config.toml
num_hidden_layers = 12
hidden_size = 384
intermediate_size = 768
vocab_size = 8192
qk_norm = false
init = "normal"
warmup_steps = 200
final_lr_fraction = 0.05
doc_mask = false
Each number is 128 + 32 x the weight over its row's rms, rounded and kept within 0 to 255. Layers, rows and columns count from 0. Numbers have three digits each. The size before them is the row's rms in percent of the matrix's.

# down: layer 8 MLP down (transposed), 768x384, rms 0.115, rows 248-333, columns 96-143
# gate: layer 8 MLP gate, 768x384, rms 0.114, rows 249-334, columns 96-143
# up: layer 8 MLP up, 768x384, rms 0.12, rows 249-333, columns 96-143
down248 099:087105105124146103113117101111180194181089084148194084134157138172072098159099112118163057127072154097099128088092083159072107131161111145084153
gate249 094:111106151135062117111109087133096053125090140154104129141139119143094125101101094104108130133099103079183146136125156137123113147167140120130179
up249 097:165082154163132142119112154135105090148173126129147146134068144105156111067177036167146125122158106146111117164101141088112134117095125116158113
down249 098:092119113066126064128078067063189143120139121120135109132139138150159157142072159139143094095100078090146091100115147114112106194120074138084098
gate250 104:087105119151117098142142115118142147150119164087115146163060137155165170144231164160214151125101131136175119197084155103124151115098101175126154
up250 104:098122097117106122115144096125149118108141060140100098097140161131152087118156116167178112113144105140186126173138096117176131163104128123163125
down250 099:080142134170154150135151095135135082146111131115148126177192098083133106089126163117090101136111153147134140118119133080147139103122135190149163
gate251 091:105071084096094117097130082153118162123084104130128174138128114156101109126127104132118096138083143127134136149135142145184197201114125126136126
up251 090:158152052115101151160093151112082175116183107132137112108125119102073164123072161128119150132071134101155132146162115117139123099139159129078145
down251 089:120154139142038107073124123131128104094092110093126112133118095107106137090057145129168218082125156100127066155129177142103159105159124094095114
gate252 102:114111119170088075156119069051105097100128170107179165121116089157079114122174123160159105125103136118156165111127085144148101091135129108111120
up252 103:170173088122139152075063123131177118131096131172098128164109127159151163110143156113160133083150119050130140107128113149131178127156052112141147
down252 104:133128077117102086179116193053137104153090140136141169124124071165129109125108163187129104130112130126159155108084142128103148090116175114149109
gate253 098:094184128087061167066082063094145138124147149136149172145114084134130111112080121127164148151129157144113131114087165122150133128191171191118086
up253 102:152171115119117110152109116165231183199150157077196133145136121158065117104138154163137200158013115177147108114104103123083091108100116136162149
down253 101:138178097141149133089138071127141143165073144168127193089101110098127135129184115172131088073129112095115085176136105072159101105159066106101140
gate254 097:123125115119145091136144119081130136129141119107160171146166139110114098123173170104183149132135108164151081142134139167120157125112126095088136
up254 095:171150115071109128182125099103152134126085147151153157092115162103089157124108144091110124113106192171127133120162120149096134169139175144179084
down254 096:110145140088144159165176156112161147101203111124143118098145137162146176116153161107046130073096156130141128157116150126125149115137088184126083
gate255 105:088202121152205112090095125103192087109177075146136132141162110140133100114133135151104059125166113162076104120123095129116116142130120099155127
up255 103:141117127146136115125137174179094105086140142123140135099115113203154089092086070118107175118095144126137059151102163116120105142109111109180173
down255 105:115131100109165138107098131145173142143202137110103126135150116134112165179174122126162198137141203139133103125089127143116081145105164153179151
gate256 100:124177179158139104123112113131145070120096134137090168118148125123191061149088165134106140118159117118085145207047124189133148132149109110136138
up256 104:114068122160135155124102094114128085162171147197176109141086227105158111126187113091046153169159069132126085107153063151060157127131107105175098
down256 102:168146123163126070164098119139161085090044092092138095168126207127106155152126132143152137121142091171108199119128180074158132097118131135106110
gate257 100:155099126140195188128187119105152109179137078140107118109141161167119109127158096102123226122106111156190140147120179106181101103125122139137136
up257 104:189128130094162213104151118145073074171077123129097150166188188120135123101164117143107138111124131188214165115131111120134151104145120052114125
down257 100:108137121106156108150168118135094114135127144159152082126070105087117090143109104150135151128092108074127088120115073133085135162145150078164134
gate258 095:096097130175131137142148158131115151066149153108102155129111141108034171099114143112102103179139135129143097131119104133103158100120145098102083
up258 096:115112188085155104149101129112181091119116141114115085184126151098125102118110122164125103121140109126194159069164152147136136137125078123102183
down258 099:142104102081133118125168152091109086103075112180104121154108150142091099159105166068193142087131164097156114174140125107102142103067114170150084
gate259 091:135135125084111124181123120167160153164208083086113141075147113109144093100098125168085152122100136158082129102120104094117079157143109124127093
up259 094:120121182133151153114157164147123110171109143103101115164080167132144098133074108132100103107105132166126159143106139136103167118084216050070210
down259 099:086141158180109156167137079155132156086127165120142083152107164110104069102123100128107143144150144146094129118096213082139157147131140075131069
gate260 099:118125125133075152150121150089095126123135136175115133171154109115119130124163088102078137165127162109132143144125131082088112163165102094143134
up260 097:090112099162060139142157111054128139145180152143096087069078146112100160084180140155160162155097171110126151129141117173176108107136140138191148
down260 104:112190090087141112143138085073063182150093176084109116129124149141125169102168139129116188140136104127136064144119080112121126062159104094114117
gate261 103:110096181111129162133041177123110150141174167090131131098136100144139112120098078068166128152095101191135160115106098095115103157147133128152176
up261 101:146052088067127170144143182122194138135130097131135121094168117132170123183113122084129102144178126108140141092152144111170143163152121101108152
down261 103:119087165171118096192123122123142081120164128140112086084096127166137135134138164096133080098125138142131127067115123100068182129171104061105129
gate262 092:065105118129107092099101118111130149147113114174157127156121132141052144169142118139144120182092138056168133101128147146088173144164162051131168
up262 091:106110077146086077082128171133137072154144118122180138109143165120090173138161133150143107164139108020149179120087151159107206114112153173178202
down262 090:099127165133103130165101126069162161179183142065100113104099184126192097148137145086143094130116106082132111131183140107093096175141120148173065
gate263 102:139111078178127144103086121097134131155165092074036103149077162179119140159148118093073142143097094154099127114115119173095144067090150145140156
up263 099:159082122124125124123059120137146130118109154146160191169191116116100142091108108116147089119107134118173106123132143128090086131144161159097087
down263 101:074047163163136106145194132136149182142141139154167137053157183106094132147134085083119074154084132086138140100141122161121106131099128105101066
gate264 103:174010144109146065126113105137125125093082065095173114059104111056105155118120160082129163100171196119089083139109109116110120165199147186122155
up264 102:116130124095104160136106124084161128213147114201073123131085122076107147116099139167136164085121116141144187129115085104154177106118079137102157
down264 103:232127181141130109110162110057110142124119145115113157104080092113157097152148169115104084138183107156159158135087136135143142180156134154102135
gate265 094:115184174125135124144062129125124091083176041072121128176174171107130168129130134135119126128137143118087158161166161158194139144147159123097086
up265 097:100083143143152109104085070149144084140142082192149151140164169168146177105169122176164141167129144101147111173063179085148158075154088147115108
down265 092:082147078105117139127150087088180124159168141120087129147128141133075136105088110187107156125112132127169140149140158089105125165158105112075135
gate266 101:133136163104137115092186139174179082099093087152109113116078145179184114136114187163100119075157121137110160150139163107175159144092054090095095
up266 101:151166090163085180107133147101165143131182071069152178100068120128067159083126175148138205149085129060174133115105099125165125146161077094139138
down266 102:179079143143062147128143146165162172125085126154137149134127160073096154154107111150120173146168119100143160091080081147096157093123126154139082
gate267 098:169141075159042145068103149128093144122114151147183074102085160160107100125119125110115082097124123102140150150144119156140196121090100155174155
up267 107:120119169138116088109116125121160110183167167109108177123124132129067074100087146175208191130136147108093103112134116101165074118169119108137150
down267 106:186110106119108098190138091132147123136074154167094125114157149141071131070090106175100135147119172173123108088135119107155111119167134143144158
gate268 101:136123174120094092174113089090104125149120156088177095120127113095112134161069105116091114106047158158120125117120153096120113109139117197156213
up268 100:081201108118159164163194127101104091137154099121087093134143160085116160104110155155131136086085114117165091102076061090093108134158140142092124
down268 103:053136164099139103144140097170184145164140132099067173146175130172141110148140096084115091197112118075151133133129146117118137174153136126101161
gate269 108:164106154165107089115109109115195176095110137117128112062111202142099103157138165080133187147146163050128177117113175148083113110125157159165152
up269 107:127115118144124141179091169138150127112081189150076091176170177137138095149101171102133125140142135098139098128117109148180058110074163141087153
down269 102:165128149132149145132090150163087150149134089126100128157130123119062104114176117067143130106153088152101072169110145055114120172082115136140117
gate270 082:149124096126091157133218176072146141123130086096130160145176084114112110079079117146097128140068124108078153058184177164169126164163141125109136
up270 096:123164065135112081195137118101164145185060162130183121111119148170047069147124108118159167094146079121142110122090076150099108125163209095136161
down270 096:176118070139094119135137192072123104168048150135158171156133148126119165095070118090152176104140107083097170144102114148130175140192154106120144
gate271 094:158124090140098124105090133103118137134130186194137134080112107144134134128137114126111116114140140075119163117147132093142111083115186113088172
up271 097:133091136092147100092151133134126094125151114073110182084065166100172160153167133109165125108147132162141047161138085142064147197166119151146106
down271 101:113084121124122142141155186098092150108133137145103187151121131094168045143075185123105173142142173122093165124142092137104159205132127179162090
gate272 100:128139158138171127068118160145200072144131154139136100101101077107115163132174115160118121125104090096139089134136093081148103080065138129175185
up272 093:078164117114092105142196094134109146130041172103113116185130196143113115083139118066118172136131107094181174151132144103084159137180079099106089
down272 096:131161157133135106093118085136138159117091073112093094102153088112139139170165150150085076140137114122113121140202196115110114140165090156120131
gate273 096:116103153205184139095153109132119124082165197137095149153148124104075093141151146144149165129130134088185147138083124157143159133077109146166145
up273 098:158128170051126121133130119096175170126057114159117110151134116094114104167114186116108171104146144192125180122169109191093144152140147192158146
down273 098:161143124101099153111092127133108156097144113104118135153131093143091147152120088108137092093118171105092110106141060153092162132172089089144139
gate274 102:144108162124081129101104057125168075112137132177133171161177086068106144142158118067097113164171113108096113153098197095087160097117116089138117
up274 105:128143076086124120124120165149170113122131114111158116162145130138135110183134079144092131134139108102055129177056110147185128139133156113108124
down274 105:161104102144128124140099179148095171151115113100113101146217075145127122124089114119128061089105116105138182119092095124132118131131139157156103
gate275 103:128126095124175141085147143088171112104104183195124102123132139115187139051139093144136124141186175100157176117128169184126123115150162078139119
up275 098:120148163091132160081101116123127153197159134171150142142153106120119132113163132133115092085101092119159064178124119128185084075112120179105138
down275 099:095071151176079185186169102119127099102123208114126145134108118161116130152112156109143133097095183158136095159173189091134142109162094073098175
gate276 103:099144112167137086121109110160185145113049069117089103151075102169157147112150094160091117130139146106144094102067125151168172074127114105095152
up276 098:149128169100107126125161153093199130154134062170109095142147153165113167150104136154150107109133142100141152141095123131162129134115121091152174
down276 101:120124152085118091151107172091116122119133119201142190178120152134126121154123150131099111120167078168130154193055150156225154131109121137065130
gate277 101:087155145136180196202147106136163132149133158145140083181133116121200116133109085113071108132089198096101084159154052165144124124128131145069092
up277 101:108144111164160139146122132153076151098145105124119117122103091161142134153127173099104135110111142154110160091108109058121134132099134111178213
down277 105:124170102167068051138132073131170145135132155106151098075097173117100101133211121115094178089115097105184159139151095113153061144089176147152142
gate278 094:120121086167148185186144152108140160116097104087150088143123130169154148087077113170126082110097124176093122114160189128150154143100106091080070
up278 096:151145082140153070166085125121107149142182160131082109123101109141109149100139095125095149108156115145095150151194164142129119092090147130119155
down278 097:120100161097079103148127154102200076168110174082116159170080087098138112160124091150124106218127125098070129122122076082094137144124116106159176
gate279 102:149179078150120126088070202112131177149155100165082159096118093155167159108156100140126150058072089093099086101152133098065142139083105118120139
up279 102:116140107178120122163140129118125071121147107098136186114124120149104164158128101154138181109106143098139098123121113078081101108114158146050150
down279 103:133167099149157101146086084161137163103117165178096139141143144123117168125110198152112129058096113134137108118142070111100143129166115112100148
gate280 105:104164129175178099129122118077125141107177157175135106109098081041125133113111067137108132125138083104089118108189113130182148020079117130067155
up280 099:118102095183139116172145119166128070111172105195099160105119105169153122140186123086081121122178180102200155165105147117088197135117115134118129
down280 101:140115111157129119124094131098129106078076099133088181143141069134183150117124216108143172141171085116115134169153091113156123174093152104111105
gate281 104:166164136127180163155114149155120167084115105161115190156163138165106142090141168084134182164132155108130054089106089168120118100182106165175157
up281 098:104101158058126124150144087144111106129195075188186118156058165112131168125135140115130144118107141120173128114106162097120147199118143120081109
down281 101:116190174195127127149099151109090130137131109124177102138109150164111122136174135114069102150060108095144033152175140169147096063124123146093172
gate282 103:076156137151085098162125135088111103123105109116093144096173157121148089105090151110067071118080183136092141103159091197129132101110144146156133
up282 104:126108105147140131065187096100090145103063135179144076117124100070122114096124108097130129113159132065104173125193170132148094129174142097107090
down282 100:136118187123122130111129169103142117110112115161223138103108122092155120124140101142151149140162126155114124074087105185129178093149154150081133
gate283 100:078137142181119115220084098161105126158184132134078112154127187098132127147114195145155155137133146151089146092117122125080108081155129192126102
up283 101:138105137131088130146143144125189145129134145108147150200095107080156110147097097115118127125105090143174125113126128167129136159131127130167079
down283 101:111113098106129117180091121158140141096123138133099142140140132169102122126098103079071120123167204099091120132125182136157078152099074104150141
gate284 095:108185114143094104125146121098105111146154103157109120085142108113070179142152162147156156153074141116113149154153140086152095132154187155135115
up284 094:100120137112075078134119132139124119111121133055159114098166076150069179113133120133159135174097124097119192125135185111114157116232148102119091
down284 093:128146100111124066116076137119084166142127107112106141145167130123103178167161174125157120131118141115123113100121116093105114156121093088110163
gate285 095:103144110144086088124116182148158061095129111144117137130174120120144124146228168156154122119112117088121115145071165158176114088126117136125160
up285 096:146107117108119156176109133123117157179119096122097132135147142115160134154149104166078132108196108170135150103131101124138152103100110162124077
down285 097:175123091045119084173137095128132096116135148076150138088125170203129161091142161101143180062105130125155120133077046121100103109156140118170103
gate286 104:122073172077117120167108144137151147125151161130087114136136051126185110127094120183058167118154099151114094097144141131148145141150082110109106
up286 099:095158066069112105150124109096093142079153096085123161161101134079140126158130152132116165092162116127097146076106130122169142154153137073115174
down286 100:141103175123143116041134117102128150171193125183147115142140092158079173186093131143074090150117131147091136155141090116119141131149098117150070
gate287 103:122103171169072075110174077132105109089153187159137165157076161135215055164108128141079151151156119162142145139037166087175111116110150103110153
up287 105:149099128160108189158103090134116157132126142111221191099150144122106221096055169087092103110164144128115154122074129123148153060170099152084122
down287 104:197127176173088151104082130117176075130108133164136118146147118146112101126147166143158129081134081135140098082152173095117150106080174137167144
gate288 094:121119122086076131141179115072167131125107082116063166149146174172118119187126119059110130118086143132125139036144163127172134124084145155133117
up288 097:099135101198133206124152202145163122093128165130175113119118159191146073123136116158161133065140153101129131149147108175089140112126175119050119
down288 100:100121111125120150171106123118127121129079139121093126092099110092117159151146118125165143143079144129146099124140125130130104132118120180161171
gate289 093:177151069126129136116148106089092167088109166172173115079144102146143119136155162158130150103126162137090119118136153206112196127127112152208133
up289 096:078092114121117119146120189113151086093129142160169185074116138167144083124115124114104145151106120100130132097182170136118076177131177124128149
down289 099:126124145158115116178130154112203127033120092138177159130082156158112150060159116097083133117135170125140139144128131082186103074059134162136127
gate290 102:099115108149183087137064117183179134133084052145158090075080172148126108130125107133102176141133111084069133126094126099110141106157120102135141
up290 102:123121144130135171219152168090139127089113175132098163100148113125132150112105158112143106130128076110135101132103182098129111098188068142123160
down290 104:138131112082161150121123090114121050155106096133139092141088155136155137163108100096105123092111125102149150163124105153044169090171090118149135
gate291 104:136171168211102127138106170155113106152131113135094145161186158135143121082139132097100093103095166096167145135125115126129129090159101132086061
up291 102:133146115123103088161111100108122115109115185150066179152193135113116111116164183131106089099092102129146135160128155158123177038054128124124108
down291 103:079100151130116130104143144080166111131155171171113090079126155120128131141164079126113126084092143120150133143110143086135091131086108138156164
gate292 102:135154122131125176110106185077151149121150034064120186108151086110142097119102126175173142146112068123121111125231112134070112109158120118108135
up292 098:158121135120080074128138098062155167075128097130123087102129123105097119123149138135109114168121097100119117156141163130145058087180101117160066
down292 106:126157142107125110088087103145158155091114114161082151103110094095134053144113139140116140142151123155094113118159183133140129105123155203151126
gate293 098:149122213092109125097154151159173068199103100162147066142180104081103141124121103130203161155120090159082092131126123117104172100125139105138146
up293 105:103166207130134146185131136144123102150186187131129117151162106183102096132095169141125141177111107072141156066138124177098189159157159119106133
down293 099:102154135178081128144106116183136165138135181079137135129195123205157188106128128145138116119121149112123136173133147121082144142113165186165169
gate294 100:170167046126186138088137068091118167160117207092138132121120137056105124182160128160113104087120138084074114138074182105142132156147097115082116
up294 099:125125103091162149135167155167133130171184106142148129162146087103130103087113088160175153138152171138149162097143100079154148082095158150047151
down294 099:151095139151099090079141116097094165139132173071092140173171115107118151064102139119128119102086126109146114138128150179114128168112165129169177
gate295 106:103121139202104107169114175153118132145139140116155134172116170174101095140120110124090151177128134152073074146105070146107104116147114179157183
up295 105:122130124094124186073107084135117172102142156128105157137124111175110094138119107155127107127157141160133091128112164119112159129183154113051127
down295 104:197186058113148099086073135141127119155104078102109176122124085093141157126112104171116079111097173078158113113148091132133148108109167128075150
gate296 098:150102141089195161128170131139154131131178095125122176077127148105088113092120087106115197136120152080110127145096056156120125118098150167148149
up296 100:089148095096143102082074171078109109104106149108119121118118072143090120175107148156131142138106091099182101161112149099157147147076141099162096
down296 095:089151119072174183106054133104153085115064126123191170149105103182134134100139157189095111158154137182078135099142144168168063147185099128087105
gate297 108:073094097075071140062106167139128107108127142114126139184124154094143144095133104179147060149132163161124065111142148183165138046173198086122113
up297 106:146096088137116077079086127166109156096123079110170170099131083136149168059155094165129116143154103127111155102095117153113170098190121134177153
down297 099:161060180005151130138109145210116127117113119134141194130170134075115109184122171112077152103133178148149136096189147169094151112155173146141157
gate298 113:122103145126109133120161146110153146210152150167120105102176053091144078164157095133092129112097124093097109051130135108122111165137133130133166
up298 105:152140136147145120141132149130106084096062130113164150137135152131146166176073128139103100118081129140100167146156129108106177148114092121082117
down298 104:068099189130057080090089093134106117141120151131175140217098160104098158190096143145171121147069118112075155142181120155132187092096118178099114
gate299 099:148155073145085167128124130123182152118121138086110153139130098123127095099085159075141134118149131089094064123105166091137063150153057119097115
up299 098:149131208077106143103194121150150152179165113110078128105143153145115128139123111097217141112122139161092169167151123115109084110155155162133183
down299 098:062098168174131106125121181130109089109132173117163064144151111127118136168125109075109073084161092124117142145115144145103147158141124129150139
gate300 105:111165174114129098078123123095081147117198081115137118180137103129117114077128078144115095100173136101155088118120083130140148086097152144116112
up300 112:188171124189113142114045166141128090154115137100115175125051153150114159096105152148170132154073173156126072146152158185127159154129103165124109
down300 099:127094089130098061148169167113094043138082123058166132124136138129141135151142087138108104177174150131116092172162159133078102133113138129147093
gate301 100:153084097107114112093139078144103162153157176128171170199134093070149134071134152132111109145081117137091157147147111138125142181131127119163084
up301 101:098149032108119120105136149111154175143165150117141126151084147181173146098172117113199101190128116158091152169159099133079101127155088161134174
down301 101:119160141118151143104133175098149101111105090128076119137134167158087149072104092100129180116076134135154086128067146117184129152107123106117106
gate302 104:136152110118137114105144106147163120088155106111160118165105114105142131138203092158168081145132099112123094115147146107155107120098097049144148
up302 106:177104088199135098103173073178066111149180109138151097119139092128180127121117197155165135152115138131090097124185112147114078162196129058119159
down302 106:118094088165130206156130107121098099096122131133164130129136090180122130097057171132048153170151136176137072113117068131082156129096121102117093
gate303 101:151145148078098076108114153129112144129106147195076137155148114080145125183100125158119141144144117189093131120113075115100190089128070060117118
up303 104:164129133153084129131115121114169123079127126067121103147107130120089134140133164196155047089082127085133132174140118199078146164136141179158124
down303 102:166159079128078146140074171125105102095136137091099103094083185097118131129136158170093105120096187130184131094122124091115177102150161101181136
gate304 109:175077154128116137144130123103178158094134094163044103098113112144103112180122135185177116143158183150162095038082107150102136146172127047099105
up304 102:093131144127197145036150133143117096134052082087160161183126132167101187112068075103125080107152094123159170145129089139170159135099151216155135
down304 104:140106138146107127164123130163163173104113092110110096134180176182093127108082179128108164166126149154141120152097137174198156094127143095172144
gate305 097:132209134124171044151124101148141110122104136158093161117143142106176144132142130155126119103134118136084141104123115171080136173128172175091211
up305 099:098106157090175144125111190104099089167149037152062148101124133117182085136094127123161155123178114177087091127097171108106094054177083123154131
down305 103:104115115167136162140138111185176111131178147121126105054170117123109093092173135123098127089100103175170161092107164091100089111123122214113119
gate306 106:155106118130130133131135112194110120105089143138153146110108121182167092175089116115075109162096156129203167118139137150081099089126087120150121
up306 102:178135167096141184099108151158154120212116145142066087139141148089149136124128219156145116107132150134129179114151072143070158150099102086160140
down306 105:165081106097168157090120101139136069120115034208084058129108120143127090152080143088087113147081177121081124073142092121084140147123129097149091
gate307 104:170120150133101107121179087116098119124072081087100141111132174165125075120128151136099113123182186148218145120119094131164122121101048130130117
up307 105:169090102135106112099092178135133072150118144091153149081106161154151147108088161148121073112190140135164154114180123125123131130161088043153156
down307 104:177080107134152098169105115105155093095143157135140106134154127149151163137138135138125111133150103130157149147069148111121163149119140142167115
gate308 094:128142127096102165166080196146224086129093121142048199108185168142108161165103142121168125110136148146114094136107173160103131115112087160116041
up308 096:142133127117152110104139101148138122128139110171096070111121111127135136069135107115193134116074127156185134172110145102089161103078146181073157
down308 096:109102126109153121164137139096071087119049157103087117090138089129125128113150117134142146181126132124143122158135100168132132072119159167109165
gate309 104:112136123138125172108106130147082075143102174129109132195078094110132126155172161122152135108189123093121178142138137163115176101210132106115123
up309 102:181112142092140108145109097162149125176116072089111117117089122139138116093153162172113138138108114119179145138130065119078121144075102110110157
down309 103:130137132111145135111088141112121139157092138148169151146107106158154096106161127159105213122152128168124134128096134158110128105095070112106145
gate310 104:124151155154128131054136126090137145149156127064151095204122101151106144096164132129036101091161133115072214128118158121087129153082105117114121
up310 103:118204192138116164118172193086120144074129130145141052178127108100132158186143131099146139075146137162092124105140153161100238103038142101130129
down310 103:159137140090137108162096188168177181160063147129190104150079128100092142155131118114168103148138160127196153167107143116144143122100185131123148
gate311 102:115113164147149152122168142146139110133149131095176158119150125178103142169160117094095111148108087140103156097121082142125110117134110121130125
up311 100:169145084087167127153128109158150118151140125158118113109155125075134189161124122084157122071117091108134170184104115139131179091114079140193105
down311 097:092141141111139110143139125119111109112148187085136106112108132134138161144128111143114153098174155164171102144169160149114142145124128100122110
gate312 105:134119113125081116192148195083130117128100055107112132095157129139091137127162114098131105119156138132141079056133165166113099104060102133107141
up312 099:179126124102124164177070162140177128082105147096138125126113127097105110122117136164134101115159084155123099142067132187137185132143135166087163
down312 104:185144091146122115141132147114119082043112140150127151144059127070136163084214173167101141170145123093118078101107136126144093156184113106123156
gate313 103:160121104192120137143059109076107125110149158110146162148094182175070081123102136101149130152156093089102104088201076116102112034129165193108119
up313 104:214121103099144119095112121096119161158147144121134168124075092083123141148132089127182162171141155106115185069057139139158165144074136075198111
down313 102:137073141104162185100133140154125133141135143147116133119154092152156136137179116187132128114092141116110170117122135202186154128112112117124103
gate314 100:150159144126093143107103144071119138127144131104062172172160066152154087142105102136118081168129135160130098157091086100083168123141180101200119
up314 103:138115088109097166113178159138191079137133174121082112075100130151138147140164118102071130104110124132126160117065164113120100127129139107104119
down314 103:078112134180127135119128160097176110090181103115175157095139124194082164131113218167130178133116112172182151180154121115185065109177090092125126
gate315 100:169182082183084146094145110108174174116164081118075156153094174128060149176096136144119125155118116165132120131163140142105129122132070076099146
up315 100:156150135139103133165096076176146114077102130177090070111154175165076037150191166079187167102143168144105135105167100192138181068117076173180190
down315 101:121138160174182094139112136157116154149178141152129107134061124128184130107152109104143077111140125128117155129064101094130101214164129201116100
gate316 099:156147138168134145097101132160114141163149081113187134152125062104077169134088234135122132190206122161095196116073086149068086076087137160086138
up316 099:124128114105180125118111144131152147153126088107161128191171127054136152102099175167113095187160161104178125146140123108161079107168163076096092
down316 101:115141115206098126148116139137092176106107106141127114142134149090133150118123206072148180102137139150089169094125166164117131079095177142090111
gate317 102:118137095073136146132143111142134168180141112124178169179135161148116096117124068142124148174111083138208146087084122127246091144130111089122186
up317 098:107123120109145131123087116165122114132177082134145128138150100104136143053099077090137097100144089194127121101112151074091099146138148092122156
down317 101:135181054183168130170131180181154152116124086096065107102110159199139108135132150177134096135125145066171149099108121139133125160123173163158103
gate318 101:150074119175120162099082220146120093186118088106164154133077113115164091084126193135087136134128138156127108155091126130126131148116173127107172
up318 109:139088153122158115089123154176146126117113144123127104151128102160137150111156153068157128187144097166107101111049144139170068093124092147134155
down318 103:162092116088120157145153147112154126134169097141083106113129119056086183113122157132134167096129112108132131114119154138099145128156129123091181
gate319 102:111137119141138106138155131126101114144059145082077082139101082107136152112081063193145117125121132104087163133124126130102119118149096125102102
up319 098:120144114162167096131124148094150132110100126095135155178131121114125166095136131175135097131099124105005130152089128148116166164127134138126135
down319 101:092123147084117129166112118124159179165144117133144136137036158110142193092112098119106108162117163140126083131147140109129081155047079121155134
gate320 095:146143128041174082110131109133130167084080173150106146137104119095193080101098136155124115135106132083018146131147128100148105182120179167136143
up320 099:152118158165167130078132210115136073151128137106161120134158152147090085108172098162168131089074159105159153185135127180117142078129081066151155
down320 097:145128183106127139142127056115122135136139105128166158135093089097197150126154131135141059135114133124143094077153112119124155121158144128094150
gate321 097:130156107108141135154127181143116093140120128129110167139085160110091110133125109127100139127115131131135145106142141116134130117157128116147094
up321 094:138112129086138125138132161083123147105185097078095081066183111192207092153097135148139112085111086079136128166083103179142149110166119159163105
down321 100:147167090128116108135150097189151168145071116080151119072096132144132067148130082166078120067137135175089202107139154186143114127171085102108125
gate322 093:210174077173155136063137123158126131072168103114102157179193130096106154157081110174116126164159157174152087161130080121106131123152155125117131
up322 099:124154142182137160186166153059087107198112172086122131171114115154157145170190144070145181109087078185144113104078083138104125115149136126106102
down322 099:092094184172132138069193106184111147167117157151099144123208120148185108154148108163096062134073125154133191155095110128133179128117184125129134
gate323 096:118177136166059159134127168151102125142118170103103172173167124151128127099164113092177102091152183181146142133100043178129121115171166151142158
up323 093:161150135137129113103116112124177148078118127159191117171106169113159084133142115168115088198152142146088153141139126139118159118082162140131169
down323 096:113167193117090083191116153116082156113116147153154141066135125111149174118103154122139099119170109126147135167143103096130170132092095148126119
gate324 094:166108107151195108124110153164152128173048163118121104149072121145118191130161151156139176174177133153109158166130131130123152099141075070130146
up324 103:120160130108068163110127124129131148172134126113135099114177148071139163143132016202096109120151130094129094193121227153089076037131139105096127
down324 102:135157093097125134118112113111124135135098124111140162081165109144106140145124108129098163133151139161133176115151134137132151155133084143147116
gate325 098:079079074131116163116091182149147070178080099119060155088192177128087161101113132110130101062144131162116132107085130092151108151129121089062162
up325 098:192116134195165120076138102191146145081103127163125137112168158100060112183138146072127148111139158109100146131149050196160133097151099156152135
down325 099:144134106148114131098146123185122128118136166150103129130106099136145165122115132154191160133153076132124146117187179141188145140111058140115095
gate326 096:154090117182096112076124078141129128108164112219135120160142125146102152103170092190155058139087141096108165148095084099090137150107171108112126
up326 097:166125176112153139107101131116099129117120110125105097147189135158146134091084125111116152105095110111163148111157086084127083117094129107142162
down326 097:142125083153158102119194097083155111108131094132079117105088128171086137098134100118039130137184165198134130127135149093121106078100086092109107
gate327 098:159073154079122136145167100151087145077122158087129072171104184104157135162107132138118179114200127125156103111201156204084104150156151154112105
up327 099:145134153105110144109137136178133106115144125099117187140129054122179110140117165147110147095103119065128083082081116097093098127088126085100077
down327 101:180155134114145145089081119148165102124128096140111122081091144091171077094101127141167124117106145096124139142161084108161093125110156088161196
gate328 101:160177138131164069108131088146122132118197127125224101042124159100128049104099124126137164127140169091133159179180097111116143105185098131100152
up328 102:107100102099111078137124102156152091110177094050107164133152166118113211089139177114144126103119100107188203128081169114186087149053114134147148
down328 099:107136115167153113099111146179079144106160080153154149171125079111127158090095112137155128089082160142136084126131138185170104128156160098123075
gate329 099:115115135189100149130123149099124137141128153152101064091115165117144104112123143138106098146159114115093167079142130058112180162121171131092127
up329 100:108196129029139075127137126154137155143082106184147111142142109094082114113103133168121141111071177098113124109055079149174169089122110109136091
down329 098:189161122094114132137110107108138167111086159129172166128085134085052105094131109155068114103175107149162119102022103140129134162074078079145163
gate330 101:094140115149184106104105085121192139159089151104161179096117057124086143111166129175056110109138126185108150138113124092085153144086119144097132
up330 102:116094147157174175148137058148141122056051054129084101098103098106114105112111137125139145156150121112108070107197121056157122148175095092090143
down330 106:138116147159161096118126108188091115153082097160120088100146126140130159127117231105120158136105125164130114158071124108151093148097067130155133
gate331 098:111160200160099112113112137185124153117135143069168176028152103116139144132103124080200135115120083140184106158101124149146119143156122072106127
up331 102:144193126127123120129155136156141122165160170120123086092101107108120118146122162127117152094103124128162117118146157166123120072139144048065160
down331 094:129188096133133125076134122173083106180104124176133096093153167157125133142113133070151141084145172076114165122139157184128133104138105118104126
gate332 102:094124156118083131198104128082109154079144170120113085118174160181120132124111192141156078091095144158146137143076148162106115128075136174147136
up332 098:146128142131092147094162111104183094154059151146097153174144100175157108117119106039132061149089150181064100132106067120044143161105122165065110
down332 104:144160142057197139151140145124192125127120172098115165129124178159122157167073111150143104069076155161134173122127172092169103117130176118116143
gate333 105:121150160132145147167126102146109182178127127138177101172094148144101093174111180150111160121149115119174152130117123163133125116159124125076164
up333 104:166084193067096087159096083170181064150088140088108102140113164110096142180178128134114118077110127089103031164169113138125103163091154184166112
down333 106:175140127142105141218098099086162095106190078121172113102163144179090141113110057123165110115120151120135123094194128090181070111082097128163134
gate334 099:139154104068170085100147171192159102152130108106137080114184172129075121113140135115117133088127115127140097133113083083128137160162171142030172